Weights of a small transformer language model: capped logits.
Each number is 200 + 20 x the weight over its row's rms, rounded and kept within 0 to 999. Layers, rows and columns count from 0. The size before them is the row's rms in percent of the matrix's.

# layer 4 attention key, 96x96, rms 0.145, rows 40-63, columns 0-95
099,173,203,201,193,194,217,196,165,210,190,202,135,183,232,210,214,209,178,221,198,193,247,192,195,202,185,204,235,153,220,228,207,181,200,229,191,231,203,236,200,201,205,206,167,241,219,207,209,185,196,184,214,203,194,199,198,169,167,211,199,168,213,207,183,211,210,195,198,204,183,201,197,207,187,190,171,194,187,257,214,213,194,191,214,210,172,198,174,169,203,172,206,208,196,173,181
111,170,197,224,154,225,152,186,184,184,204,235,221,196,195,215,208,172,200,228,201,185,189,196,203,176,202,221,195,193,223,190,175,195,218,200,195,210,212,241,192,191,204,185,198,235,202,213,205,227,202,184,251,209,186,193,158,203,204,198,192,229,209,212,184,206,206,194,219,174,181,174,171,190,202,232,186,224,235,198,209,226,205,211,185,193,205,220,156,240,167,185,190,187,196,172,212
091,213,200,205,195,218,174,162,196,185,232,195,218,223,198,225,209,196,205,201,184,193,194,218,203,180,213,205,173,201,197,212,215,205,209,218,224,200,203,224,190,195,167,225,226,234,164,201,192,175,176,193,182,162,211,191,176,214,172,201,183,219,237,223,189,205,202,182,190,228,207,202,159,160,213,228,215,144,215,211,207,225,222,203,232,155,219,201,205,194,236,225,208,213,194,203,186
096,179,194,224,200,201,214,204,161,205,197,191,209,169,209,211,183,148,182,219,224,205,191,211,173,202,184,224,201,162,244,179,225,166,201,224,176,199,202,184,191,188,201,202,196,229,163,193,215,244,183,205,228,239,196,200,194,200,219,167,214,191,176,213,203,227,221,194,226,225,209,239,206,197,191,197,220,175,165,210,201,189,227,217,225,200,174,196,195,186,203,195,181,183,210,164,203
106,201,194,198,207,183,185,194,165,204,218,192,183,187,182,193,212,182,200,152,198,237,199,195,210,213,212,207,165,194,198,196,200,229,152,187,191,177,178,146,179,170,187,207,216,198,209,186,177,204,224,180,208,202,163,205,158,190,214,211,197,226,211,228,199,176,205,208,183,242,207,190,196,183,176,185,182,198,214,156,201,184,181,185,161,204,191,154,183,200,204,197,227,189,203,175,221
100,237,188,181,222,196,225,189,218,217,197,195,215,206,220,226,176,254,193,196,202,201,182,188,207,219,233,192,193,198,188,175,190,199,180,189,188,198,218,220,192,206,181,216,219,175,224,165,192,167,181,179,207,206,231,212,224,214,227,215,211,211,232,192,220,208,189,188,214,213,230,172,222,194,223,244,193,200,184,214,193,196,168,166,215,196,221,220,247,179,193,192,230,232,217,223,225
094,179,209,199,229,221,184,219,212,212,203,204,191,224,215,200,164,216,230,192,194,217,173,232,168,198,180,208,169,198,210,183,160,199,206,210,227,179,210,190,167,193,198,212,190,177,188,186,206,203,202,228,154,203,208,239,204,234,193,215,154,233,231,218,210,167,162,190,191,202,216,207,200,213,191,229,202,226,187,202,200,190,196,199,187,182,215,220,177,201,155,180,231,207,176,176,198
103,172,174,193,186,188,183,197,175,203,226,224,223,189,206,201,207,236,198,213,196,188,234,181,187,203,197,204,188,199,189,194,226,179,198,195,219,201,208,210,220,219,222,201,189,182,201,209,170,169,191,168,208,165,221,187,177,227,222,211,239,217,157,214,196,259,213,183,189,179,185,216,215,237,187,184,196,203,242,218,205,210,183,198,197,179,166,208,165,172,216,207,220,183,192,224,165
108,187,172,213,189,195,214,216,188,160,184,238,199,156,191,191,210,179,186,250,220,208,195,198,181,188,180,215,240,201,238,209,181,172,198,196,189,212,175,208,180,213,189,183,233,214,207,228,187,217,213,220,230,177,208,180,168,202,180,152,179,200,191,197,176,202,204,207,191,198,179,230,192,195,174,195,216,220,203,197,204,219,203,204,201,198,198,236,195,189,158,203,182,210,249,216,175
090,217,188,187,239,233,196,207,208,205,224,214,187,214,203,229,196,235,215,183,218,241,195,170,179,239,186,231,188,209,193,187,180,227,178,234,210,206,173,211,177,201,206,182,210,189,201,194,226,188,205,215,215,173,183,232,207,211,221,185,213,181,222,181,146,212,181,188,168,228,202,177,173,208,180,211,218,222,208,198,220,197,214,180,188,193,209,195,219,181,210,177,183,188,212,241,235
112,171,208,177,181,231,157,203,220,230,210,228,184,166,178,192,228,158,196,170,217,204,209,151,202,162,214,170,201,165,203,216,213,176,202,206,184,187,201,209,214,193,228,215,192,180,213,206,188,225,219,205,180,204,189,205,197,203,187,182,224,193,216,195,225,211,236,198,195,175,184,235,208,204,219,206,180,184,182,184,204,171,195,170,183,238,210,205,191,216,219,211,175,175,228,195,173
112,170,208,206,213,191,239,198,220,194,236,210,185,174,201,198,221,191,203,224,189,214,205,213,174,177,193,199,175,158,200,216,212,213,178,203,216,203,186,173,147,186,174,206,175,165,189,204,204,222,187,188,198,209,182,179,216,205,202,209,226,181,206,207,184,173,185,230,155,158,197,204,197,194,185,175,191,205,223,239,169,203,222,237,231,199,206,181,196,229,191,239,193,182,204,177,201
103,207,207,176,215,215,194,212,191,194,198,182,228,209,209,214,158,192,193,193,184,220,207,219,200,209,171,200,203,224,206,211,211,200,181,194,190,241,223,168,196,240,173,220,222,164,196,171,225,195,220,161,197,229,223,183,196,189,247,201,189,213,252,222,179,184,187,201,204,195,181,175,219,207,199,228,201,233,200,174,230,200,169,165,206,213,221,226,194,191,219,240,193,208,203,212,195
106,184,200,220,217,219,218,218,196,196,185,212,225,188,178,203,241,155,215,215,196,168,222,184,192,214,195,216,187,214,249,201,188,199,179,208,196,175,190,218,190,199,188,221,180,220,195,213,209,201,203,224,212,223,193,228,200,176,236,173,157,211,205,217,180,206,169,190,177,173,164,197,187,213,204,205,190,228,181,183,209,226,181,192,183,215,225,216,161,213,191,244,199,164,219,190,169
099,233,204,195,198,195,193,152,191,226,197,231,181,178,215,232,177,238,200,206,145,174,198,207,198,202,187,211,193,205,188,214,201,174,188,193,213,195,205,207,238,183,214,186,179,200,210,206,208,193,220,195,218,221,208,186,224,207,235,189,207,245,216,236,163,187,187,240,236,215,199,176,178,222,182,214,203,184,200,183,212,205,197,211,228,186,238,196,225,173,180,182,196,225,200,220,214
095,180,200,193,210,180,190,186,177,163,205,200,166,175,199,215,231,204,222,212,216,200,197,214,210,188,193,192,210,141,208,189,187,161,223,202,202,209,227,188,204,181,207,216,179,222,162,171,213,201,137,178,206,238,170,214,190,177,207,198,198,211,214,177,185,200,210,200,192,203,181,217,196,187,170,203,192,199,206,209,164,199,144,202,203,217,238,213,197,204,195,196,194,216,182,230,229
095,228,176,163,223,204,198,196,230,211,178,183,175,228,183,187,185,245,206,193,226,182,219,208,180,214,207,210,205,197,208,197,178,206,172,252,208,203,186,221,195,200,187,190,228,177,183,229,201,196,226,175,194,194,218,163,143,179,220,187,204,231,202,232,200,183,200,199,194,179,213,217,225,207,184,222,175,208,240,191,210,153,207,203,209,223,201,195,211,189,194,202,204,213,162,205,196
092,236,190,166,211,180,198,231,212,186,189,223,207,201,222,226,214,185,220,190,185,192,200,189,181,197,217,202,230,202,216,186,181,195,156,222,160,144,204,183,210,203,207,243,189,201,212,186,201,183,193,164,132,209,185,222,212,223,236,177,228,167,197,184,181,205,197,203,195,209,213,203,203,201,216,210,207,218,203,209,173,202,198,232,182,195,219,221,175,207,204,189,198,196,218,163,211
107,185,209,208,192,214,198,190,241,167,211,152,184,208,198,213,198,187,211,208,197,153,191,193,215,178,191,188,205,192,187,215,224,170,197,203,213,195,213,188,189,151,193,207,226,194,213,220,221,214,198,230,186,227,177,220,158,174,223,219,180,210,193,185,195,219,210,156,221,168,184,213,225,209,220,217,222,195,191,174,225,187,229,175,229,211,238,204,191,198,180,192,222,217,229,185,184
110,180,208,179,176,181,161,191,188,201,208,204,228,183,247,153,213,186,207,197,227,217,220,197,233,178,217,158,159,170,251,215,198,180,189,176,220,181,175,233,186,198,202,211,179,220,215,204,205,206,203,223,220,219,186,196,192,186,216,192,186,193,197,171,216,188,208,192,201,216,157,232,189,203,204,199,189,193,188,207,234,181,206,181,228,203,179,196,202,212,187,204,186,218,201,156,211
098,190,188,164,161,244,173,201,211,219,181,182,155,189,221,214,218,216,206,218,231,214,171,187,209,168,196,197,190,213,193,235,195,180,195,174,209,189,165,188,207,196,204,203,213,233,204,201,191,205,212,191,219,209,183,239,181,180,227,198,169,206,194,222,184,179,162,158,179,209,181,193,168,218,185,234,208,177,223,203,179,179,213,195,209,192,209,173,198,221,220,175,198,190,202,201,231
123,177,207,206,219,203,185,208,247,178,228,212,184,193,171,169,229,229,213,209,205,208,197,208,219,164,168,193,215,197,197,190,213,190,193,203,214,219,145,199,155,210,205,205,197,212,190,246,217,205,179,253,228,185,193,193,186,196,212,213,206,192,187,188,219,206,207,207,164,207,183,204,202,216,225,190,239,228,211,194,242,167,210,206,181,219,172,198,190,193,199,216,169,187,183,199,204
105,220,180,181,170,176,179,181,207,184,178,237,163,222,183,188,173,171,202,194,184,213,211,195,152,192,227,206,228,216,221,216,227,180,207,197,213,218,218,191,199,210,194,203,164,204,200,161,205,177,205,197,194,201,154,194,219,241,215,234,184,180,176,214,167,195,176,220,202,211,196,236,176,223,219,173,202,199,225,210,188,202,193,199,191,226,191,213,198,206,193,206,227,220,242,197,213
101,226,211,196,182,210,178,198,221,222,179,230,170,196,160,207,223,216,205,166,216,196,229,193,186,190,191,171,184,224,171,214,238,211,173,186,229,204,207,178,210,195,176,181,191,191,166,229,184,228,178,207,213,202,184,213,197,201,207,239,207,172,181,190,214,218,202,160,218,232,204,180,194,186,182,183,185,153,217,173,214,215,235,187,209,187,206,197,206,178,196,206,212,199,164,192,167
# layer 4 attention query, 96x96, rms 0.136, rows 41-63, columns 0-95
107,200,205,201,176,231,176,211,211,173,215,207,223,183,218,209,215,184,175,182,245,186,177,211,199,188,227,209,187,231,203,177,190,221,189,208,198,215,226,219,245,228,241,205,142,191,201,220,185,227,205,208,207,205,197,183,195,176,196,216,226,213,180,181,204,180,206,199,224,160,211,191,172,187,238,214,189,172,214,236,218,176,199,183,214,203,185,194,186,196,181,209,212,162,220,206,221
099,185,207,193,212,227,182,182,191,193,224,231,208,225,234,208,212,200,201,198,221,243,182,218,198,163,226,205,173,190,206,236,236,173,210,183,199,191,240,231,160,191,181,183,202,237,188,226,186,195,210,213,178,173,216,207,203,167,197,188,196,181,181,221,173,188,213,197,207,206,228,183,218,200,190,217,207,191,195,213,240,165,200,211,226,166,238,196,164,205,209,217,206,211,191,210,205
098,199,197,214,225,214,214,178,193,225,206,215,195,192,212,221,173,178,185,205,218,202,179,237,193,215,197,235,215,219,209,223,216,174,197,264,204,218,174,210,207,197,193,216,211,198,186,230,202,217,179,207,241,166,197,214,222,186,203,186,224,188,211,220,213,217,206,199,214,233,188,178,203,208,194,243,228,170,209,209,249,186,183,251,225,207,197,209,220,169,225,204,218,192,196,187,191
115,191,254,220,191,166,183,272,175,197,224,195,186,182,218,189,229,206,153,201,209,233,237,212,204,201,210,208,187,187,233,227,209,216,208,195,226,239,201,165,199,198,200,169,197,186,182,177,216,198,201,163,209,192,184,201,173,188,197,198,221,209,184,205,210,182,241,215,195,216,218,202,218,203,197,194,195,205,205,197,222,165,214,188,183,189,202,190,213,204,185,196,235,184,196,222,211
123,179,207,231,218,219,186,193,191,199,195,203,193,181,243,210,185,211,167,190,239,215,194,139,179,192,189,172,215,186,243,189,221,199,183,192,174,206,205,232,181,200,188,225,196,190,231,211,176,216,189,198,210,213,196,184,187,194,211,211,185,170,195,180,242,214,187,178,158,194,211,204,195,182,178,189,206,230,159,221,220,165,190,174,193,228,205,197,178,207,217,221,182,207,225,201,214
091,178,231,197,214,216,187,234,187,218,181,212,193,202,205,181,202,198,205,202,222,191,208,211,178,200,198,193,173,180,231,183,198,187,189,205,204,174,234,209,172,219,204,220,204,206,205,169,255,197,180,224,124,183,187,209,198,187,179,207,168,212,205,211,174,181,200,194,174,198,180,203,179,184,207,157,211,184,202,201,193,209,214,211,164,168,203,206,222,198,169,183,238,183,232,183,193
101,179,145,192,196,188,192,215,148,215,215,213,217,189,167,199,187,187,191,182,188,201,198,179,203,191,204,197,229,196,217,194,188,208,182,218,207,232,178,181,173,180,231,203,194,204,253,219,199,176,196,156,213,199,232,202,196,205,210,198,221,206,167,218,218,229,208,168,173,186,192,230,224,197,173,189,193,214,209,185,188,222,191,181,217,170,196,203,172,208,224,177,217,185,157,204,194
098,210,201,240,208,196,236,202,218,198,203,222,223,175,178,178,198,189,195,172,206,146,202,162,207,195,198,198,195,185,221,203,183,170,222,198,200,163,152,212,212,219,211,222,191,179,225,247,193,204,204,204,225,165,209,205,186,221,202,222,206,220,201,212,216,189,172,192,203,190,233,239,192,209,195,213,202,215,199,193,194,198,206,188,217,219,201,248,183,188,187,220,178,225,207,253,205
102,215,174,190,214,240,206,209,204,172,183,200,175,215,219,211,223,203,200,237,226,181,191,174,176,241,197,218,179,208,215,192,163,208,187,192,199,180,187,175,207,171,193,209,169,202,210,175,214,223,198,180,200,202,180,202,225,204,201,189,206,202,221,199,146,244,206,179,199,249,154,216,192,192,190,215,185,206,181,215,172,213,170,165,173,192,193,174,206,180,186,186,190,215,194,220,213
106,198,213,195,176,200,160,185,206,221,205,245,184,193,205,203,211,208,206,180,222,250,215,177,172,183,237,193,228,177,185,205,170,190,199,200,210,239,193,224,210,212,238,226,225,173,204,218,200,210,213,211,186,208,213,183,180,216,187,175,211,201,205,188,179,197,205,166,200,196,233,239,232,231,220,206,183,191,209,223,200,189,196,206,192,230,205,217,164,199,186,173,172,172,232,214,180
103,199,209,211,188,226,229,167,212,170,198,198,204,190,214,197,209,187,169,222,191,203,184,200,150,189,207,205,193,184,193,205,216,248,161,205,191,197,193,195,172,165,160,223,187,171,224,208,218,191,186,184,189,182,165,184,226,206,188,217,238,215,195,209,191,193,187,224,182,194,172,213,189,191,218,195,172,201,228,198,168,228,211,229,220,181,215,178,225,209,209,240,174,214,222,179,221
109,216,214,187,198,176,222,235,191,187,163,188,237,208,219,205,194,211,202,177,204,220,201,235,174,236,200,229,199,222,211,188,166,186,179,203,189,220,216,185,212,208,218,218,191,184,126,182,234,199,191,137,203,170,189,181,171,196,210,198,178,199,214,221,207,166,209,189,195,189,204,191,213,196,222,199,225,206,208,196,187,194,191,186,199,176,208,216,207,221,203,233,168,201,215,214,192
108,170,208,207,189,192,233,201,194,189,206,237,202,182,188,214,212,157,167,199,220,201,215,188,229,207,183,236,186,223,214,189,192,226,192,179,183,195,208,200,206,221,201,196,174,190,181,226,185,204,195,188,200,211,156,238,221,199,201,183,190,172,177,224,199,241,189,208,186,188,172,172,196,237,192,198,204,240,161,206,226,195,196,212,202,202,191,238,165,202,192,202,196,150,171,207,175
120,227,208,218,196,174,160,162,185,197,182,221,212,205,189,198,202,210,203,225,149,202,213,171,199,239,175,206,207,217,194,222,205,188,189,186,185,202,229,211,230,205,181,180,214,187,177,187,192,202,184,199,198,198,180,200,201,230,192,207,219,264,228,226,197,202,191,210,197,218,197,196,204,183,211,224,171,186,186,198,212,202,206,168,216,206,227,174,249,181,209,199,167,254,206,209,204
110,209,198,206,174,192,209,177,191,171,186,209,190,173,220,208,225,198,223,181,209,216,175,222,208,208,178,197,186,182,217,196,183,189,179,205,187,205,246,158,186,196,192,213,189,216,186,174,215,173,190,202,154,225,186,217,188,163,232,181,186,225,205,174,201,183,167,181,201,213,238,210,198,172,202,200,189,185,180,157,168,218,189,198,193,215,207,215,204,196,220,185,205,190,175,248,246
096,236,190,202,192,205,187,192,225,209,178,211,167,230,161,199,160,209,203,210,214,211,214,182,198,185,217,204,233,200,192,192,216,225,190,226,194,182,188,185,203,206,187,186,207,169,171,223,190,195,233,149,176,214,202,179,200,186,202,225,227,235,196,241,250,196,231,193,190,189,202,201,229,191,166,207,201,217,208,221,188,146,221,180,190,216,203,198,227,227,211,194,199,207,189,187,203
093,200,205,185,183,159,199,214,211,207,200,200,217,177,222,235,207,203,236,218,185,218,220,186,211,197,204,171,221,192,260,209,200,196,198,246,175,195,216,203,194,179,187,191,178,181,199,171,222,177,202,217,211,232,211,240,181,211,220,189,211,190,227,218,209,198,156,221,173,182,219,230,208,206,218,241,203,202,190,222,183,219,207,208,210,233,173,201,207,196,216,169,187,228,187,181,181
107,210,200,215,200,211,196,186,231,164,206,203,180,239,189,241,179,193,195,209,203,166,208,171,221,213,197,221,220,188,197,214,210,166,173,230,202,201,220,187,225,181,206,220,209,188,168,173,225,235,151,211,175,187,171,210,154,167,192,182,202,214,195,159,195,230,193,184,193,200,214,204,206,221,183,218,202,202,204,204,192,226,202,171,218,181,215,211,195,224,188,171,209,238,185,203,188
107,214,201,177,184,165,164,200,189,207,210,193,230,189,209,180,197,192,195,193,206,190,207,211,192,185,196,214,188,204,212,179,157,217,168,189,224,175,187,204,217,255,191,210,187,222,163,195,199,191,213,193,178,197,208,197,199,238,208,178,219,198,266,158,197,210,202,186,181,247,205,197,199,187,223,189,202,207,225,181,195,198,208,218,211,170,193,197,219,223,160,170,192,199,192,155,211
112,170,213,227,177,241,154,211,209,202,208,237,187,179,211,195,186,176,172,220,232,214,223,159,239,151,200,221,204,181,194,217,213,170,204,197,191,198,198,200,206,205,211,175,191,226,217,199,210,184,191,176,202,217,192,225,168,164,211,190,161,176,180,208,200,199,182,209,194,204,174,192,181,195,203,199,211,179,204,221,166,185,243,209,199,175,192,189,204,227,225,210,189,187,213,216,182
100,186,197,203,203,193,197,206,230,157,193,200,200,217,203,207,224,206,215,211,220,203,200,219,203,192,166,193,234,179,207,217,228,189,201,219,197,225,166,221,154,207,194,200,209,226,200,211,217,208,176,239,240,169,189,192,183,206,197,222,200,190,182,206,248,192,208,226,175,199,146,201,191,219,218,225,207,217,152,195,225,192,180,204,167,222,175,183,222,229,179,182,191,198,211,203,179
106,203,207,213,182,175,174,214,201,206,191,213,177,195,178,206,179,153,223,203,158,188,211,181,161,168,222,196,205,192,213,231,216,195,195,231,227,244,220,168,161,195,199,207,197,185,182,196,197,202,208,185,178,214,196,206,201,254,189,233,173,192,177,164,188,213,167,217,188,199,203,214,161,211,186,201,199,209,199,191,220,183,204,201,194,239,214,200,204,238,186,212,221,187,188,203,230
103,217,207,192,212,199,198,191,205,227,160,215,207,225,186,197,211,223,161,169,218,141,214,198,228,214,198,180,213,229,218,224,214,227,189,231,208,188,201,192,170,164,200,179,206,202,186,218,215,224,186,195,224,215,205,219,191,203,212,210,216,170,212,205,219,211,209,200,232,226,199,230,233,172,178,183,189,154,222,197,190,227,210,182,214,188,207,189,221,185,182,220,234,220,211,210,170
# layer 4 attention value, 96x96, rms 0.146, rows 32-44, columns 0-95
092,200,208,182,157,174,191,207,178,249,190,217,195,216,207,171,203,203,213,174,195,198,195,194,229,183,181,214,177,211,195,176,245,181,206,172,223,199,186,200,204,222,186,224,224,203,196,208,167,204,218,185,189,156,214,203,219,217,144,197,213,181,227,192,204,188,238,201,186,207,220,207,195,171,165,221,185,217,159,213,178,230,192,220,216,194,186,221,233,199,210,197,189,205,227,197,212
094,218,212,145,190,211,199,195,178,179,205,224,229,214,167,212,243,231,188,198,207,208,172,187,220,205,229,208,194,229,172,155,197,195,196,188,193,180,207,231,214,228,193,178,166,200,209,206,200,203,277,180,180,202,196,194,185,181,208,183,200,212,218,182,210,188,204,194,194,192,195,211,173,188,199,196,177,213,213,198,221,182,180,222,186,176,208,195,189,234,220,198,197,195,230,165,186
097,201,178,215,212,246,209,222,173,227,199,188,213,169,193,218,213,209,211,254,203,218,210,221,202,236,166,224,221,205,203,223,190,191,215,205,206,205,207,244,206,209,205,175,235,184,220,220,196,236,169,216,214,207,208,205,203,217,168,159,198,208,204,204,188,204,184,161,211,202,215,208,160,159,161,207,207,208,171,179,218,192,224,235,211,204,196,199,202,219,198,187,203,194,212,210,208
098,236,221,222,210,190,185,225,180,221,166,195,223,226,197,185,199,205,220,207,166,181,204,212,187,219,181,242,204,193,208,175,195,212,166,183,222,175,171,209,188,224,202,208,177,211,188,197,188,156,159,202,191,203,177,226,194,197,232,189,193,196,206,197,198,216,187,159,209,204,202,196,218,167,214,177,173,189,213,189,188,191,224,198,223,209,180,196,201,255,199,194,202,190,139,186,194
085,233,234,197,213,212,193,171,233,206,204,208,197,219,184,223,220,192,222,222,225,195,227,169,209,181,238,175,202,160,174,230,244,165,213,202,216,208,191,210,183,186,229,203,195,188,239,207,223,168,223,179,198,218,234,190,154,184,187,207,196,211,207,201,188,187,197,208,224,180,207,223,229,234,211,245,211,185,201,205,213,184,205,193,204,213,188,212,202,212,198,193,179,210,206,178,226
103,199,193,239,180,216,162,197,170,201,201,206,173,223,194,182,207,197,211,218,173,216,233,199,199,164,184,194,186,156,197,159,223,204,214,210,197,201,214,221,207,205,185,224,160,189,185,183,172,202,164,199,212,164,188,205,201,236,204,190,220,209,158,203,202,243,187,181,182,222,185,230,206,205,202,150,198,205,200,164,191,193,186,228,162,226,185,208,202,192,203,201,213,218,199,200,190
082,171,203,190,201,148,166,189,173,185,219,193,175,212,207,162,207,179,226,218,200,176,214,211,192,211,203,183,208,214,197,216,206,201,222,191,195,185,191,179,187,198,221,217,206,190,209,211,166,199,214,235,197,207,183,191,112,229,235,234,195,170,189,196,217,196,204,202,218,237,200,211,209,176,210,207,199,198,175,206,211,159,202,242,199,180,215,197,198,213,203,206,195,206,223,202,214
091,186,224,209,223,202,205,210,173,232,202,207,253,206,195,185,205,181,199,196,231,212,205,232,210,230,178,195,222,194,219,192,220,222,207,229,209,190,211,227,216,191,198,173,198,187,227,162,208,219,187,206,192,221,190,193,202,200,198,198,199,223,172,182,184,250,230,192,231,189,209,231,193,210,179,247,255,181,217,220,189,203,216,226,194,174,185,187,209,197,186,212,181,185,188,179,163
097,191,189,217,189,184,233,192,194,174,219,220,232,191,211,197,176,191,206,204,215,201,165,211,190,207,192,186,192,132,221,183,218,161,210,220,216,231,175,198,226,182,226,217,204,197,170,187,202,202,204,188,202,218,219,184,261,198,171,172,202,176,207,193,199,181,205,238,175,192,190,229,222,184,200,214,190,197,157,196,184,221,181,235,204,198,222,214,212,190,211,185,177,216,210,215,191
093,193,220,235,208,177,142,217,203,172,185,177,197,203,183,189,181,195,218,147,204,184,214,250,205,213,164,211,207,194,171,179,187,265,190,192,210,203,204,170,207,197,187,182,195,196,157,214,222,208,186,197,211,192,190,198,192,193,194,166,175,206,203,199,202,166,182,200,174,204,198,195,207,186,186,218,221,199,201,206,209,225,188,213,199,193,213,179,181,205,193,225,185,183,203,145,204
098,181,201,193,214,178,231,194,211,197,231,230,218,173,200,186,222,223,198,193,177,203,188,151,192,213,185,197,223,197,190,187,237,186,212,212,184,218,189,214,209,213,203,213,152,188,211,206,209,187,200,181,220,157,241,195,189,218,184,189,196,205,190,188,226,230,175,192,210,203,198,221,207,246,208,194,223,197,175,213,217,214,176,184,206,173,213,222,190,189,186,190,203,211,254,252,172
088,167,183,203,214,228,191,214,204,180,210,218,215,207,186,215,205,181,226,164,190,235,177,221,185,197,189,202,208,221,218,195,221,182,215,195,188,225,208,229,198,226,201,190,217,217,164,208,197,207,193,202,206,211,223,212,177,186,185,210,211,247,195,194,175,199,198,223,217,177,185,210,249,186,197,222,191,189,201,144,217,220,185,204,190,179,210,235,201,227,235,172,176,183,156,226,173
086,186,194,183,218,204,213,194,221,182,231,208,135,173,246,192,212,223,206,190,170,195,180,227,224,210,216,203,194,165,233,204,219,189,194,189,195,212,209,205,189,212,231,175,224,165,218,220,220,176,242,171,212,184,203,219,162,178,179,194,206,209,177,198,204,212,211,240,201,193,199,229,192,204,200,196,205,168,187,218,224,192,219,238,200,225,207,192,213,188,196,176,187,180,206,200,221
# layer 4 attention output (transposed), 96x96, rms 0.122, rows 32-44, columns 0-95
088,163,205,237,209,215,178,221,215,182,190,201,172,240,214,219,197,179,200,216,215,217,207,215,201,209,170,189,198,203,205,219,190,223,157,218,212,209,222,181,192,195,226,164,155,187,202,203,197,181,193,225,211,242,189,206,195,213,212,176,197,227,186,199,191,221,166,224,215,203,207,190,199,202,193,149,220,205,236,192,201,166,197,150,184,174,180,169,205,195,194,199,205,212,173,218,214
081,191,181,223,215,189,199,232,181,210,208,206,167,213,202,206,190,168,222,230,211,198,168,179,171,196,199,197,197,181,231,190,227,171,222,220,208,241,220,202,197,176,202,192,201,219,189,202,223,208,179,210,196,209,211,179,214,142,205,180,210,162,204,203,214,181,187,168,143,190,212,180,219,202,210,176,256,212,214,202,219,210,217,196,202,174,202,186,231,175,169,195,198,199,186,205,212
084,203,174,185,191,212,179,177,213,184,205,173,218,252,194,187,184,179,231,164,177,214,202,224,179,180,197,191,173,189,194,151,220,231,241,169,174,222,183,175,194,231,202,184,216,242,164,208,190,172,207,214,208,184,188,215,210,209,216,207,187,222,211,198,210,211,196,213,188,191,177,186,199,229,209,232,231,200,214,198,190,213,183,161,208,199,199,200,189,194,230,220,167,194,200,181,217
082,217,209,170,196,220,173,188,205,205,215,196,216,210,219,229,205,151,183,222,192,191,201,207,194,184,208,222,216,199,216,186,176,164,185,196,166,207,178,209,224,254,196,224,185,186,240,201,219,244,230,216,196,199,209,193,210,220,169,199,220,237,193,161,215,210,196,213,242,190,209,180,181,226,177,209,217,225,186,180,221,183,165,206,178,199,206,206,193,179,203,191,183,217,223,219,216
089,184,167,238,191,188,230,206,183,198,210,164,230,194,218,192,206,225,198,195,200,168,177,221,199,189,195,211,196,199,200,183,180,200,158,223,173,173,201,216,220,189,184,198,223,225,187,189,185,208,193,195,185,181,179,199,234,210,221,206,204,191,203,239,231,248,211,219,194,230,204,167,210,195,201,186,216,207,200,181,174,216,224,204,183,217,219,214,233,145,209,229,219,202,230,229,200
089,197,222,195,203,205,211,228,210,226,190,172,223,216,215,209,157,220,182,208,212,203,236,154,227,204,205,196,224,208,220,237,164,204,239,191,217,172,216,173,214,203,197,155,233,191,184,216,202,209,181,216,206,213,224,196,175,173,218,221,187,172,211,191,215,222,195,192,197,193,191,168,214,200,196,200,194,218,187,204,216,194,232,171,192,154,211,200,175,209,172,194,174,180,230,219,193
078,229,213,192,229,228,221,218,207,210,204,203,181,197,177,227,175,235,192,172,205,201,176,200,237,196,232,212,210,182,209,183,206,224,184,179,229,237,248,182,194,205,177,206,183,214,213,207,244,204,172,168,220,204,222,225,216,206,199,216,204,215,193,211,179,186,196,194,197,197,206,200,231,211,193,172,235,211,221,214,169,189,200,171,216,209,187,184,193,188,184,171,188,188,178,145,215
083,198,155,194,177,186,208,193,201,161,185,173,185,192,218,219,198,212,204,199,196,231,213,175,201,172,187,217,180,215,183,191,203,184,228,181,222,190,232,176,177,166,181,216,209,219,230,212,213,187,206,199,211,198,212,215,199,201,183,188,219,222,198,212,240,159,211,221,151,192,219,198,231,187,182,182,197,206,171,183,196,211,211,185,199,213,209,222,187,196,216,255,186,179,253,206,216
090,188,193,204,163,174,162,213,228,195,206,192,208,174,215,191,188,160,185,199,177,195,192,207,228,221,171,225,206,227,205,213,179,240,204,225,231,196,198,201,182,227,216,202,189,182,207,216,229,222,215,202,206,197,180,223,148,217,199,229,202,208,188,252,180,185,219,183,196,216,233,164,211,190,186,195,248,209,212,223,190,194,220,186,222,173,204,190,200,207,194,240,191,192,193,202,204
081,206,185,163,193,236,223,179,223,221,221,228,170,175,191,193,209,195,205,220,179,234,202,177,182,206,199,226,184,181,230,237,213,164,203,176,192,170,210,201,195,188,221,178,199,192,226,238,211,190,232,227,194,228,200,206,191,207,197,166,223,175,201,170,172,215,213,154,187,208,170,197,185,216,206,171,192,200,206,187,200,183,175,194,201,210,188,250,205,199,186,189,210,219,212,211,176
102,200,219,212,205,201,193,211,202,215,178,203,216,219,212,187,236,186,173,197,215,187,212,197,218,185,217,230,170,193,223,211,194,192,181,215,223,194,202,196,195,193,230,179,218,195,191,167,190,216,188,187,181,257,198,218,232,165,207,183,206,211,223,194,201,161,220,219,208,213,194,201,201,176,177,180,202,179,231,205,260,211,235,188,195,210,209,201,222,203,215,228,253,223,204,182,244
077,202,239,197,172,224,212,210,180,187,205,209,201,227,216,160,203,195,221,202,202,178,205,183,194,177,200,197,191,188,216,208,199,246,191,215,170,177,187,175,185,200,195,181,193,194,227,209,200,206,221,204,225,185,189,206,207,208,225,150,190,190,218,212,214,192,194,229,198,187,189,163,164,186,204,185,243,203,236,231,208,196,238,173,170,186,201,206,202,183,197,249,173,195,227,165,225
087,205,203,233,201,225,219,190,193,204,193,166,237,201,174,222,182,193,180,177,189,193,190,181,158,240,208,212,188,192,164,192,210,191,188,178,200,190,180,205,198,202,233,242,205,222,174,181,181,217,167,184,196,199,187,199,178,201,237,203,192,184,223,201,176,220,196,169,187,262,225,208,220,184,185,222,196,200,205,209,208,177,218,161,213,185,204,207,197,190,235,196,244,202,208,191,183